Weights of a small transformer language model.
Size: 9 layers, width 224, 4 heads of 64, MLP 768 SwiGLU.
Each number is 128 + 32 x the weight over its row's rms, rounded and kept within 0 to 255. Layers, rows and columns count from 0. Numbers have three digits each. The size before them is the row's rms in percent of the matrix's.

# layer 3 MLP up, 768x224, rms 0.109, rows 250-374, columns 0-111
121:149147151153146120118191109135214122135152136126124080122124118131061147129103140123129129166117120093118141141152118147083105155159133094169139079099130149079144077138094145085097149143164144114119163083154100156137088149188119152091114169058091136084109080137159120133170110111124217139156167135135144146145087166122120184140114179127
102:167154102064096126128156090163134166113117087139108121119112147127171035062081095159144122150171119206063123128151117099188133136132162144165151123131147158142125157130129142096123082145146116097153122165130117143174094139074091037112112108182095168110110140104186165073132142090140131114143164132140156140111101166100184139112154124139
092:103136112106115172136126126130151132091134159137161137130107091139136132108144116124116144156109147181090095150132190099187120148107178166110086150134120146131098198108149106098073157079104099152086114117142111164158153101178076130131108171129067069158099159124165085049126102090197097109145089163097106131126153133072085162108135146111
109:098119158135139114137144135127159146121158075156121101076112180121176113167128178113160099099093215145114094101179097156075134106112129138120099129084131120127146055132115188139146095153120099165126111116143206144095128119138132174164170112144201133077152088105176128158117134071125155078097127174095143139145123143160173091114093099141
097:073165054081111083144091161123110148131180079127077152150130118143127106110181106084125106156116153162078100134115183120118094157177196187106077165184148137113100161171157118189132115068107169096151099111120110144139182186169107182082086121109139116141147140136050157068141085135128149121183134103129167133105120167099176136190118142100
104:198182196131180018128087175122174105082165088139127120116180107104111115138152106129102107134119131117130127083089159089179052118156073116083123105145143111093145110186135096159197133076111088119072083074150139080132186116169107134158115122101135102121143093100126118126158083116092142118142121086118104098092159142098100070173111151145
119:129172143135102177162115098157100094146096104177125142111195126151111119145136140039092111090153083135193113082161131105110125093138077116152180168132150147096173077133120097183167120046133190184146127127165152175123076168157071112067171107187142115171165114144153129143142082114113145143140068061115120195126091105123138041148116114111
096:134170111122133132161137126093076143112191120145164107119179103147134093092166111090139043117133114136160093138183164078133091107158130131158089141087132124129113132105128112164178120113104188176124130160156150129152099100085144102135161067061129093072136103102135145169086078104064204119166185190110136100185137122138141123181090108141
097:078132123120159174083134144173146164117114100100190120094113133130125126132092119093080094128173111106130126133159200141101087115163195127132076047075121097126119133155107120118133163127108107171060072106182129152128082142135124147066102113099110193092140115139183091059142151161168189095164177174090122102092099124123137119170051131164
094:164108133111093133169158124055116097174140202123091147126140154150122166107140151141161079099147051095182136089130137123098130177092154190183112172110147164136093103094111101148139156119113141186175113133074075156197118244168110111099179161096181122056132182148131160158099089148071136113148189113130150086159105133105129119109123080061
099:172152119092170142113134155100069134138085083132139139157193099067152122141136124131144063095157194180177158098100157093144129144040078110116101119130132144149114193095118124131134154096092115122123063120126149111184123159062159152083118121198119141193160102114134088188113107156140098089064162182130140157148153113083114134146097133156
099:108125047175121150116144183107122188131193089132102115154124114144124058079143148099148110082162122150130143094116098085160175191135110056119103144113135097177100127078180112130128133050147106109075135150098146093078185105125103122167081125125090117173095080097167106049109164105083161141135100109145139148144124087104146101129128085139
105:117132101161170102105134111124162165126124100125181133109091124114182124168140051115120145180082164155157122132122134129136108142074153100108095149117139172141082119159125143094128170127088140156128095106157151153135196179134109128132116157060149035175176161146100164090142140106137172095144187103214158092141050152103096172137125115095
112:215149166095109132164115203111164102151166190128120145120120144136156119123130155123111119111135134115123137129124127155064101108155124133117110106083124087091115117101170020156182151072140140071102150133066062172078175118108110095101086136150123118116115136111087145127134199133058111129136143102103159148185154144100102150135124148073
097:077118118180132078102116185184174165159085144092147080155097163095049123087082143157130156182107093144141113153086126138209146175130107074105092151132142163134131120110120174045181100143124119094093192159113116102137138118111148072145107085123119114125141148114114126119137092127200137154149118163138146087164150104103151174141180156158
101:138213091129147113134106090143140166113199117132123090125116130155118095130130127150114114123114162128116182155162150117120105114051093173132086127126135082131138101157116102121151083115132107141067145130135123142102156109093109113142139142144085082114147097156134084045127093136132099078181155067122132102119127159064136124161093110206
097:090137130096124112084162090124105136113117136159105092126145133190141172100149164117141117108056081089150142110077082162152126069085107126102149117122161176163179044115107193154047074143149147167124157110126154119104161096117136153121124070062134157103160126119163177114124111130104144135082118097112148131176097136159183127057166145124
108:097146146149131145153127130158076091094162078119100102131142130148131126074123145152130160181151108170115134140127083127145135084156094114137101164092111069105078124129097167073144072097047111114105163128095113127118109119166139070131195114204169141135126122108058162187106060135058140158149130107095158154154170134095139066154162084136
101:155169141092134135071171180162143110112162106151088123122157118083088161115131098204067127159173156087123146175094172135108132182097144062163119140134163175097106183175113130112131077173099109145187150094074095169098163176104159146194161118142178137111147176174035139117099121133093132175185153170164132092162141101173150152122156100137
083:109129094161095106097182167113136149131144158071166125142074098127138154169099104164099137126113133072122128112141084156034130188201125146138168019091122095119118069130169129088148097132120091174149159096102175117133154120139099151145075157137142160122155101155187133149122132121106149155124125111079132088123142155124114127125133157104
100:112127117109096095128117125104126129129141152126157150136132096138158150159068095101113089112140110118126109109143115100122128073139133140106121133081160115164097106101145106119142116057123152147090112111162171120125130128133129099141130189146127141116121080038154155121108182066082146173079125108123111133094159129097102148125146122121
094:187151101100161109120133107080126161144124106086172178089134092143121114089133073127084169170158160145118126176162203198070122053137133100101137169152181167099099209163102123134137163174127101124086073158158177165127144155085080109093133110099139125139117101164098140165145067166040132167118139174119081138141148093102143109151112150112
121:083131182182156121142072101128164186125120071101120079071126137148130109139203110132128104083121161158117093126173123165117082082129121156104090124174124136157188123158081159091081177190085152148051025150184182152094105106064116111113080072095163057129122109144154139095157148128163083102100134164090142140101117124124125089144083117121
116:139139142160047115155117132152099149162149123110146114102142141111109133107114069157197127163066111203081137064088083113127110122173107147165123102116121179169073122075086140066068159171152151165113144138139140084158152119149151099131169126127042124158141134161117123146092216124120107124162098131132139078121113153147072111037113119172
100:186152133092120160121083109205157145179088158121138102112126129152164125170138099128160149143110141100163171155156168174127156175079201133134098164090110126113138123108092113069157131146139133125144090131164136137041100147094064123098120105165134078134149183194149129050130128110179126086145158170092119122148090136094177113131117106115
107:133107104118083123102119131102103069126197182147140125140150095157070197065190130167103143114171106124117180107120137089149112143153121165143160131152155063117112142133172070142127146059144146058120197156110114121094149136109156110135136093067118117114101122111146139164148101137119105088070116122093079099147142094145174098113106197127
095:102114146135117118102123185103117131137152149096155151113111129140115136153069124154160090133079121074141088088130139098131137113210153118127149046098137155150137130143111097114141057152124134174090091160129141195192095107140107136109091169176144185088130114131181112162089160118155165137102121138156131142125137124137137155134093115126
090:134116126086143102148146174072109084120096129112135165101151125164105185088139139114173145133155079146130167133085126114198099171186107127133154114151130139084116141051131075178123093104175189063139145172078066100160122154173151119141125174122113147124096139106122103093127095162130140156135129109158118134143142106142124114113121116093
097:156121172109087131059174107172116109099121132141124123129114151102164149117107166090115149146139140155159080124133149146062165120084098103142063174113152081129173096106105107168091139106103084126213171109104128134115120116134126110100150121113138132180108179147116085150119125183155133116106100124137069106074090105136181110122120101108
096:077117119154161146137113127135144119117130113118107120116073126114182095136116103161134159110133089144163112094158137153115101155147078111167069155141111149149121120137152144064094106162168041101124169110061090066076175145150098178127146062126166130182098129092117064056175181187140091182151129117115106123134169091163165105114179120044
108:121176099077094114189159112055075124176143130122145093081137123139143093164133145110150102132055081164129121124121150154113106161148116143094088120138142185156120139098146093116142137109185177102098080112126133177172154194116078113097145135069107117178114058129132126150139138140181160099136074150148121152120119116092167156158156127095
108:128084112093089176150107107121128173150107071077213111120148121089135145119153155082098143164132069087081150116129124165206081082089145094103078174181157148085128146099077213113088202137131083130133072149131104135134151051125112114118097092134150156147111148097132166102108102079093125178121116171122116138154144132173123086121111117133
098:126091151148140130097141104122135146127120100140118099097130150148082153157136125168111122115069112107140075142124143162115141127150145200111172210112133158132125100140127186093142127083117103114086062096141141138121150094077113154177101121077136103103153166105144071187140160108147124129124144160114128116177118131128053172123173104140
102:108106103181064115117114182154154112129125165071170124161086112107104062136181110096153148166172143090027170154141141161167100132184126103158127034150112135134077167155123125072084142136100131102137099138151074098110106088121147190094120128189133133124106088151118127065126127120092096113104173146097103057124213135109124139135148136133
100:161136141034162114106108120131116075082155150140114130143150100188099206195081155105150175142101103046169140124134138112131135051102109087082097189100138138084172101150183117198167103152121154113076102137141080122163134114134156112189137148096144134092141105076099135140123150096128183089117139110114086154125144119082094124157091101178
102:105123084107189128231108093091043087195123082088151129122108135149170111104159154127130119114146155132138108061141124117078175068066155108121103129174124135081144097082126114135150072140128123152127111118048136165069157193151133151208192108132147153168113113091116130124137143100065082109128073141149088130102103104081133121122126076094
120:135133162172146108122062083129109175141152067168178112128128112093171096115099105120141102124116221199107142139149144131149099094170156136140116098086112113155095139086120135104122111166159120134155153133129095098102101105124103088107138148113121108117091087108082136130110111072116170112145178188123208093173126179152101101105098131108
097:123117131108152173120182112151129122099117125154128154121113143091096125094142114115163078143080120131116172116102114159200109150143159160158080094128134186110118092121112092073055089163145152187174173114115082073168113187181153090125102158140138163114119128126126180141110117129079093182143151164127150109182150149169087145089133123094
105:145174188096155133133142148177126139092106097127098125175114111122142124164101154124117119193107138145126182175136124149114143120158146074113164172077119099163103125104127147088083077101051158115111095105111138154108114115145126123095106167136150183140102106147059108120109099048156198143122099131163171140124154079094102177121139082151
103:131107117144160136082164088122102111099138123122119070096107113137071160141147161126146143074072122124164110123118153167127164127110133109148113100124143210098177106130104132181113081083181162106101085143128146136190154125111114094144117161104128130142165176134086132088135119178165160099095166153177123062130113153171153128089136091103
103:075140136106128093197109165134103173165157089152067136137138112060166113088164115103112127104173119110085130129137123093117139107116119136107152168137138109117086110142133102176134151113101093147120119154090148230143108127116155124155123168133120129093115122160144128041125134057092088161172129106137155172069078200113129158148151137128
092:149153185089114094123132137106096153120103148075088161094128144104141047132164153089142132141130161121101128146173127143100135104165092106128110102128151129159149127110110059108126162079174209119152156154092092028115162153141136152090175152092108109170128156151132142072152184140080090071145167109136139097087121142128138102164141141121
107:131084111118144114160136146122102180146071109091099167142102158131080094162118109145112141128171125162154103056121094135140119127117115161137125149163129209220165162075123166122097185201150098155141176158120119180178126138109114105091072088139093142116157137149101106106118106134107086085123170082187124140104145177087104110070191052108
088:131115139139132103189086125074136099066082129132134083091129144137161114136170096152139174152106147207163151131092150118164126082143135163122055154109107137147152140078144199151161108121121089114107100107117163133106124104156110032149142110121106103112158111095159099193144105188120119154116151129142163106113118158120105089147141130128
103:166147151128120152050142121147180167128083187118136134095074145170090144157132120150094166110114086122129125142100111146142175139109153175157139147085132095068151123134091162104158128164088149137165074152195124132078069117160135101148071093126194133072101146118149151091081157076064110131120137147105137117193175139127137146114118143125
092:070122133138128138169113179133071072150159193152108103084160133139071155066115138136150138112131101210233124092136142134111139127070158181108098138144145139108150160103120102093205045107107139074073174149169148139085097110120139091186142122119084148093119116145090110105106112144146141152123105173125152200200141139102126135150123085181
100:111172088142108061153165104109133091100146108149130145073137119082076115154121138092109127151174092124172137091113141119158172122149136076069122174128120105163088082087154097110040152159094150116142167134093087167143170158086087130121174100088126133109167148158102140155124112136099118136122166064155080108115159134075119117141139151152
105:133124143115146109119115123187116192103081109157113127176155124132090141090130159069136070132095119136166105151174123129129137154111127099096094163129145122119105154149131152145136143116109172167126165077141118147088097078168101131141120124132157122107150136129125139138152094123176175130132143171096106114161084108152126123047102155169
117:095153162068169181163130065155124145114117141116178132169105090164136206149127105104101123123061125127119159146155094211099133091148123178178137157140105128134140144137111093074129136137145122135143119095126177055128090092092130128123122130061168126127093162117133143075121146103108106121104157136174115118179141148173152158094075141120
104:109128137093154146083131068101158153038091132135106141134135130133160164132124114094115114140118095128086144166121128155138146150162149126155032106152134083152098140082137171110161177202189072175155143120117092143079103154176112081120190147119128118141170090104171135145153105153080159142123172133118100135157117111100122105129103129130
104:114137130161067091132132126110115104128148146139110078142137138086107087166186117120150104181067017170073138120000130144213114182131111059150178137144077096126142093152109158162155154105160113110115148175091133159143190160138095133095131131146086149107136160151099120154089070135127168067119161134117108119124109076124212119141112092132
120:093117118144161148111091142147069192154104164153076091167130129131126174077131137136148030097124087127143094128152134161146118155117085123110089112136116110074190155111092124116168116135143152117095147167159120118076107111116082130130103095126169088143106137056074181149128077084149124125129159138140140182149150102090177076107192116061
096:114130097152078122041115110136078051106120140128101132114174147074158101152105139138116192080192127146137134143137160140100130119145161126172160116109114102112094115177133166151172118102159104118163091103122083182124116143114170136176155160125127146113091110114089132158125110059118170121136177124172120120144089107130089102147153124164
109:139090148174121191093117137075174101104155095168136138106142142192152050181138176190128134114141146179090149156173114142167105058141122079144154186207134180117057165050140173099057126158170114107145098150093104101156135146129149068148190097108107122173135105125093102136107124134129144170114123144114131119154160148133127123166102112097
105:162107173155093148112115153158116062112190118134159110078127135086163081158095132139123059116129159101062080175143067116094141100108118149140082124097172127123132117106104145141171132106084085101122169100135108147130125122180125097132088146130170171079096073068150078173220130100129135151121180195150172088077123116097141134183154125116
101:164079114255141140102134107155093108125155166098133143096108074105066075150130085192145114154140113127101151139067158095134188107119112107117119156130115108061128092149122117060118128135124141111112132139118163117111200105214124182186131144146119136183121165111183141197106090174146105117099074124131149111118169116166077139124162133122
100:148109055105210109131154123120183084099086130111145100106119138110155211075114083151097109197126133144154159105146135132118083104133085130145132113161125163105177102088141065139106142164145140103142166147141133078129161156162138135171144164075154127129166162095145126091129102143142150111140088173126096123191181126150109137130092116138
099:165099147182125127064126140075156152132149164150122136134072109181171136170127150120113170154140112195141093146103081119189129084091127098106127152101156140194165091102147172143074127125055115145133152106070151100108162077189120104096114173051155116093144162102175092129121099111139116101089118141151167152177064136143111141146122199093
102:115098190140147083117106132152115127156127163126143163092132166146130107137103202168137095100088096076127067107151067129108121194126104115126174178153148158160196085114120156132053113196165124138116123112118135119145082126119053170132150113104116121059202163132177167139123093160120186159141167128130121144154064171170131154123082147142
090:128158128136118128170170122085112083076133170103176112109101124199168112142125124175167095130105140117128116104071088105131129128145205143109082097099133089104139094088122138152147106131108165153088146199193121186098115161148163095097142177104166154088108142150161188197119076172105126145128122131079118148101136104073134105137118107126
092:121144143108099078124179144150148087149160099118121142084112113128071129168096120105156188181045118076159135075102092097113123150146110140145172141099127175133126070098178137119134113147177179128169123148137105090101182160167123153127134182141121131121096168116190164076129177080076124110132103107149116147159106115125159118154136146144
091:161136133131100205159133097092118145179126141126131165141176196112178086123116187155108123088131165189135141111118165100122108119126113196113167106144122119143093096098096110101049142089116095160158130094118105109096131152099122080107159134102055138137122089158094118163139119170144121120160087078164187101114099150073099150103098186114
100:132154131094127111208155110160148136147141112154155143144178150105147077085136126092121116114130124125124093147178105139123077178063109099114176187126124058126088087124133121153100171126183139113136156095089106109171175136075140103118158136113090117140159120123134113132169138169160115155121135112163121150105102117122181099113191105119
117:047078134138141148133152175106131147094149090128131149134122111147157087101205147160106145146138145151140074182194154133119131113119123173078120157167145165082153134167128087119132123189090133097119093149129149129152067091093139097174121087098164105129115166119078198150122142167128116157120126160093101154113206151180153088172136129121
093:107179045200040112133179122120179138221176132120106170143081152094111119127093122111117145154102091087085107144169131133105140147124073096166195097145132102098083089129113131142161095128170190107071147138185138202138102131132133164143147116146106166119121129137106125155109140111116148096178135126160110168113096151107120156095155125165
121:080159096107172186182090159156182137194098102133102140164151105134129075087103137164171101087176086142176093126140111122130124173122119159106139166100127098103095225108144164105049105062039126130138093064190220108097121117104103099127099117115172189138059154093134078117159062146150171149142068159104141142118155145125155143070182141154
103:136093166108121124142140151154153185094096117115197154113098116104090056160167105182126094114125173101066123104151140182164099135143102093083133122139136199108070168104166131113129127187134188168138176092163153088137134114132105158107082104102095058120087080149135189127143206151111057145120162127080126179158107140206085126134131133109
106:171143150130154087064171156169218186102104178185121126115101179176090138179167101180086108119142143143148127123066152131137057153083109129135150124136130164086180102151130129113117113143102085186043107075155149145095090108115100151150105119076146099107186129137132108154099143147153099152132124121169151138225073160117075182099151123106
093:122096119150121092144130117138136193131125111175085149154102117146103134138100102062162091188151136126103131203198109094150114136169116147126125038094129078151160118164121104156179100159132066141137134135153218152120080108106103140058101146112164141113153083145185187144084169113126172128160136135151159175151142197139141165119146145123
102:151072160132165117150118108194147128138122068095080143124101150164210154118117117165140151137153198175122148090113102130154132149110126115177195155166125107150089082071131071138153097123134121125162153153099151115064091122073152099136158172172091077156134185105147156142127163091192126151091189081112157026136092119093088149092164143122
103:103167112174112132139116149148142139181193125128140167095159154066087104082070143127134140133164125089086170128130083096149134140130167146092170095111119087220104074160179171125153163123067116182103221137136105127087160112120162054174163096114118156118127089152152121116112108084119082159172122133100180157149134213106096158121167205139
109:136163138090124135115140134145092100131085113155152102139112118129148145076053119143081082154122164120185043119171193105161128134114133085155131124129171150171113153158127119127146115136140138116093088037077084117152104157102145123146135127162119133183152077151058125091197151145093201139178144140158097178077119096105112107116107120175
108:137090148132152107142133141070133152125166072122148112157100117107130108073105103183117124171153125122137136052144088182175138139140146140122090163122138163140137171080108126111112105160128113115107162175115079080138108079132077101168083089075156114118097103099142192146142050094068168118149139118120156069139131120188131072155151134127
094:150147110131172179169158083119137132147118158095142105145097096148193165142134173068139083105066079104053149116112156173148188125099136186136138146112129160097188146086102206108140141128156119093118061094092101175148182099108155152162134126113083177137160131144163117070122130075068174122091085145150145153169166133119151141194109110150
115:108064101133071113143145138087128162141120099119136176095089163115108126131115123117125186158130115066146149092183110167191139144096160145140124070088094179143138194099093165096187153125171155133194075137185112130105113095079102190086127106152154123110145145141143180137109103059112119119148170154095175149145140109111164102166142128068
102:128094125160126120120155131123155149119088150122127143098115120100125128150157106162147181163137171000116119163135111172106118117066128186099066118129123163117119115142074096094160124177154129134078136093170120146192052143141128145120091129127125127147123117195213203140133110081146078157149141167069092183050145108172087070166156144160
107:097143116172161210148126109059172161105124129142094163152157137123166165179167174202121081131119153096130114108153208121136115142113121103064126132148122132149166144095141118107091160148085157122111109124156102156108092092136049150110108091151210160130110120121120151154092109113120158199132117148126165206090137113175121133106151166088
096:116185122131095075167092130139141169130085098128132124094144162163069169126141136091123106100149109141121140097154084113167076180150141147135122091136083108123138106171127116115140102121164191132108091163204077150135160108123126145102114112163164115100165126124182107097151166133189110104144099143101175165121079150125172137183138159157
112:064123163105092145051090111184102135107101085143149092098120131107119115115133128113135075152082108141176134110124139189139105073129161138156106134108120169170124168099135151097109107158082164162116046125137125066146137124129157072130135182033117112130084090104151135092165112114140110139125194143130105107154097116135070110146097045116
101:101147103098127119156165093101164139122049154121110105143130157059058135113086141123110090136136168118166116111112168166093092207151128141141080117148135159165066162109148110089185126115170139134124136107098126096153152135111098171119146104129161111141172149129053078171118080222115115083140096133133118156063123075132076126095158138151
072:118161184144142141173141170143198172139109124149114091130154054164148109158103100156136158149129150105137121107112144185140111149119087141145162101130117068119149130127193111152142095139128174081134168098059153064117220117125050090125165108062154131175148122072131078115121128154137161100148116128078102135121104142066115151114195187116
091:205063082155102151117146146146115117137109212120119142127144109181108124165099095118116145147152102122167165063080056062162168096138151124106140136150104175132147090084213132149177114132113098124111120120142131144130099146152163156204136130132104098164144125073133062135122109113064139119150184082054065141162091113158120147126109156122
104:177187125113078068207102158086114068137139100147144123075161106145108090155129073121081094154097159191088124143079101117198113163118082124113102141191145197116086116102153093112117160135142115132200122127169077090134159131162110140091147149124107101126128097098128147101136131150060136088094123167138099130143149088081160129106105173141
099:123136116141118146117100202162165140189158171087064183202152132100171167168105114100146107133218085096199123118138146116148107095149067135132150109157121082088135129138140135083126120125084120160171169104088115130101095101140169126139108136102153058120092165135095169147104146135113125148176120099102104132100137216187132109126143157103
092:202096144127187128091170137139155084184139145118125158151128107102098101096102146130171163137197122071108152105096127103120144154149137032169139143093106234144118169111097188145076164189188132146129130183143100156100138149127127124121165138218087183113129125165128133101088119128152149166092156140107186089144048122155140149069113114165
096:149127140090115151141161132201167108116064174120162163127121134088123201106118130092130135176157156111187110064131107149118161239157121116130172122109116149132195098132150095177162170129130198091122116127121155113151053145098063091105163100152145103149118132089152049101121096139189154096109101126147095160153133127133123183089081116082
105:074136188174100137093119186145111152120098115105097086120121147112169085060157095129067124100179155152126127150111188089179107090079155149123106179147134121138188169134139140148127076117061187115152132108122119085090155094139164108128132135161151120140156134119063144057135161162173110131176121104105159085140151167154122097134139171131
105:107177127090117053140133148094138202078113104131140127104113122149115123203105120178118168199130091135090127085103143155143113084124153095140165157141122166151125165086120138090094118186149125130067153133122117091108175087092112083100071097095106089159119131139094148063149159170119076162064127117156150160151117163170169141096151123115
102:096149111117092129157106152070140164158168080130118146120109089114109078124176135064139128157141124178135122142133122100111169136115126108064085092086107209112130134087126112147094176107097165158117049078186111094150140143174112150125162200150098167141110129149158164031149138114134119139115149152158204161091162104176175107139124114144
097:111120129099082101127180128069162133135090137104112180078077127082144093098118178136104133128175111105121137160179133104129106122068117124131152098152107148129123130175119169066089179092143163158159157121136100112101182176145149162184163163113134143106119142143171210065141153183117073098110109163070165124091123138183112157164134179102
116:069213143137194145177076137138124131121112089154165092121193109135109146049155110103124115083120157120138125087118230175095080097099158115101113106151134106072175128143077159119117130128085106175137093153193162079093166114019103155081097125112181141131126129154104150131145123161137171171113094120132139158141135157109123096103173097137
091:175118160143178077109166087144121152151107090136098156152129130074022129181138091147125147193105096146084131118089112075142136136113157066117138208143136098133145126155150117157067082141129146099112198123124131172095155109160101141157127156112138123160188221168088146118110134145111138179141113103186139090139099132160083170112153112192
094:188108102112119100133119159067054144142090168106105137105106167086105155091115128144147096122163157077142144088134144165155117142081136116087123125140167076143124154114100105102122049089150149117138157161175131084102082137125138151131112113122168137097156120172122128164160090117174081142116080185095136163167134112125127108079172097128
099:125153129095150130112131056126141117160162113099115140106083108106126128074101187093129127145154207084159093090111151113122163163144143104083133152081135139164163159156126067144103115161117151074099121096112125168183163160074145161146129136135131148105127130117124134085119141134183122090122142154134183132150113148138099157103130139143
113:118115040135098167086151147101141097076162094133122131094145160198102160129117128133184171127108128100168167137103143125054156131085185142106157135120107081121170126117091159165111137138136117147119093159199086146135176172145139164090158133156148152113104141149169151057113151164138147135116107099112137132128111041200115126113120157113
103:198110166158095175135152153130155075087100192154141171101156123131152154093136174160133140027117097114139150145143147093123143126098084158083142208114097169108140131157133160112110139154092137069118054120111069088115104133100103095132105099142102117120162139134113097154127128127129174174169097131113126162184165067073146186076118174062
107:174118212119087145120101166122108140136094150162121113159115146134052121194120082102124100130168117145097150169174077198095134146143103099154174167126101156152109156160137171090153109160119094148105101120100106112149067101193117191134138129104128130104139103133131140105140136145130120176159157152169121158110093155192135108172037113178
104:102134087124084123090149125134080158156147126062189119134125138113167082113100117151158149105165083115157164133063129131070118107226103121119084105136120115194125120118113084110034134176117145081157163189127132109164133135112168074099104157158116208199089145092094177120155139173091098189079080123126134101092130077144159153096135181098
091:164125141083094108141167096142118162223138150093148172132128126151083107100120119116163145143137110105106140108180087113173102123129108180097141122100115107181093113109154177099074161157142131138118067189123149149171078053127134181123126116123166145093121134153125126166048108124155097104165143127164143147179120170084076163150105076139
096:119097145102184121131203155112139128097111150103065150100066086106133089081197100137134118149176091127138125130106068160113098165100160136095160152135000092131090101110156142102138132168128132116080154190120156122131166173107134127157103171129158159137154192102125158102120121128162148176108152129140098141133136127102134127137130122112
109:153139135135167156080134129100145124064099098142183111106100107108158167126085090131014108128093169147150148137141188134137137155110117084114142116126174155172144126178118131110143113125112098158101123030062084109138108106126140171169185123132180147182186095139075108143165164167049134177139097175124138136175127071147140169086134173142
102:178124140153114182066101139138110128152170076159144117155131131183126133097095121130136142090155142136147100080202097131156135064075154104154180213122135102088114104132101138185151049116115074124176127122103129142054127099119114103167162078203161174137122086120130149094145107074090174138158116121129117110188125108069181117151113103125
077:084141153096099145187128170101106110171144157149147120167143132127176113109134120149114098077136123136096140091084132151099103136179093119132134092131084062111145161150094042160157199056153141116141132169149126134101184157150125139096151150115093133127108140108112089216127124090081164118123109125138144131138147137116175116107174104164
099:182173152131139109144068105093112156105114134184134128116162125152138170087161114081110100176056155159114134120123167146180100096136166127120085133166154095140097100110107100130157142112151120124095134122127113037121143077120104092106068167102116118161126124118150111087108108100119094093165174122167111145156181038080153112120115138072
099:182112165143141104121120156142145112086139126159108109183127124155133135142168174094102166132109148156137131111110186134152154117135146154156137144116135064132211104176078159166139159139067103141141061107123102113141127107136081082065127140129143141185169143126132124103146170123136160068105153068055164148178151171075144110158145129089
104:141174103150131147104168114137159177184118151126127098094137167092069120154077095176148087062163126134115097139084162139095099098090165135088146109150110126187157106101103133178203142159078116120129164156120166124128206165127131108127134149148103136136106185164088098097144152204196095111089087071180139117123076072108106154100192113118
095:093180113177114081130109070138110161119153084179116095067127103145132120127159118135133153148135114169161133156131195088144150041098121108130128093116110122108182098116108136172127121117135089111116112146115159173125169105093167108115171136163132157107135139107148170223110092137133175120092170141081135132135106114141113049130154089085
086:097113043182183166161153164081124183182109041117123107102133141141143149061152152085155178088088140172154104105139102134072106131075134091120180121121105143046169083142124098146116107103092205124073100084097161193163144184106096121117093087114124123145105144107149130099141148148131143109163165116093095124139202122113129088134087123137
097:114138081113193076133154071106087119085166075154119132140131130180081191089123100115109117188094106120065113134083046107153128095141097143150184172117151103166100093189129111155097113078097102108131166156091131148176167115166138162173133135192117137138179128165052130125146093168061107079148162077155093098097107148109130139119115149144
103:090131135152092152137084152135141191090174166085104175167100111107118077134139127184107144170153104112121094142165136225124130077136117156097102132137132181084118158108143141084084117142091163086103155085147132181167141131089179103173067089111129108128091128102081136075160113145110108158114142119127163120138102159148142120145172104156
109:138129108122168130143120147111103147081142055121109156106108153086155115110157099117080184151148203148172121076119148185078116073124140134128083144143167141081159123139104143173139164185103123116189119082141118162145167196112211207105138128090176176121133109112058097139155109144120136082143137122148130134095155110077089108143112121168
091:119135086145109155106179188156182200117171194115132098137152140160180104155125126155114113088082179100119168138128189110087154141177150101154111073119080091138109109152138114096113125194160131116163151132095147087100121129141117149103171090114146129136100104118090141096073137158179129143137155125143096149135083122198168146102148131108
107:135150164146138164119164109161140082143068097111145133117122125184145189143098130122130157094185106105148130117167153149118128143100121160106096157146143148057135121115131113169122047126079161129129116096081132108143078162136154130120160130109174152125081127121109121136111146133144114154154005088142125220165195113196101147139066152073
103:125178113121169128123134113113192182109168161102130115142070103166208124156134179141112140128069113109109120110155177168169118057080107103092156146102132103099166114039114113099133077135093153128114078113128148143145119073085148134194129110082141142123106106108150131142108154054102171106082142146087177141179197157099124133153100078095
104:111130131121076102077158103106134135130114116131100135065146128115106097138143131176105210157182112150133174133119158142084130072148166145169151150121141113166100139114129134113106121105097120148184116125124078115151175214168110095160199159129086164131136130142158124184150081116088121073143143077068091139150100115128062116146133119130
094:142112177124135119135183137076084155134121200131167119201105119097174130088108169055109156147104175136095118128189111151147190068098100162138124180125081103156116145089124161109168100077101121106088214171109140085101097112094126120167124114128123096105135195167096203116112131179132082081126115109119121104122166099127154082111176089147
085:142159142122079181150098131142125167151169109096152155133146136084153077071151100129121091130160163123123100191161134138104113096096130144073112133138136108140089134143111059140090134101072163069113117083092113088158154161070143098078165159103163167092130109151088104081143154170160086168102182154180172160058198109100098143180121168146
108:164159179159120114149149138083183112185158133117190126095126139141181118053138134179119152103107137113143120096118143123171130084125170058121136141101129124166123087138109120133134159142188080120108149120079062086135175121170107163120145130116164167112146090148215174162120089136106177081099132183102154153118141110133167103144116139064
098:129134147142105110133119207137138104167111131127159150123133117097115094152147093108101149184137127151211114136114141122112085103143096087078093094134128089099110100109125127149122118131149132185131127147122132152087117123070146137185091103102130160125112157090146115167130161100136104188123176140063106186198166131095139162136155095118
117:030091117113097119134120177161203138093156099135090125115115079120148126151155096152126138137140112167147139186108117144047124110115131153110071087145104227152120108140126154122101184140037139121132133108151167104150103172141199112149171132125112131131091201124099110065132112192169071175126180131096111108099164147099105128139137145150
088:066142140134123095165132125128157129124093136157122132141148144047199103126087149098112137149122152214155095146132122179113145163186108130146083180110130057172033130078117192064183172177119055129145166112111132109202131153172136068164128110214145124136098117123060152203119033086099146096126186158159129117114130102130155085103160128118
105:107147125130154180151144145148087071138120171084194145130165112137151154113081138172160089100058122105173067109109123114109127169111163162170131073099142140135144106147143139109157136099132177140127139106123127113207146233085119132125176126163090150134124097106194110186159151155146198104158116122195091118151102166165166101111124129182
101:070078158102103129197123121153084105132129126100081153126118103129147110158127195160134145169158143042106113180115104153106140133151096160094067152158121145117102163140153053109142130062152166062136121100067155112149134117118122169123118124133164163129088125094094159175145071120185096125131113170140133153089178115170165140112153164146
093:112104112128113135059158111139136063148091092104066104101167122137113114090092125148148161156155125134136109134175165144120156141086139153159177191171109127080155113161089180140074107154155157157210136138144156101138148182146176151094108139090117065204116113126149106067126187128148141049103067121160130094144132133198162136118098160173
103:172109135143123124091160088148078165148083098137160107142121139144125094138122151116138144067079118138083117149122083115117151121066152070129072148138146166147162104172104144184144132110165111161144114126126207122127092068097096104121160052137151128148135123099125081147137176120207134132083130221122100126153094108167181136108133098093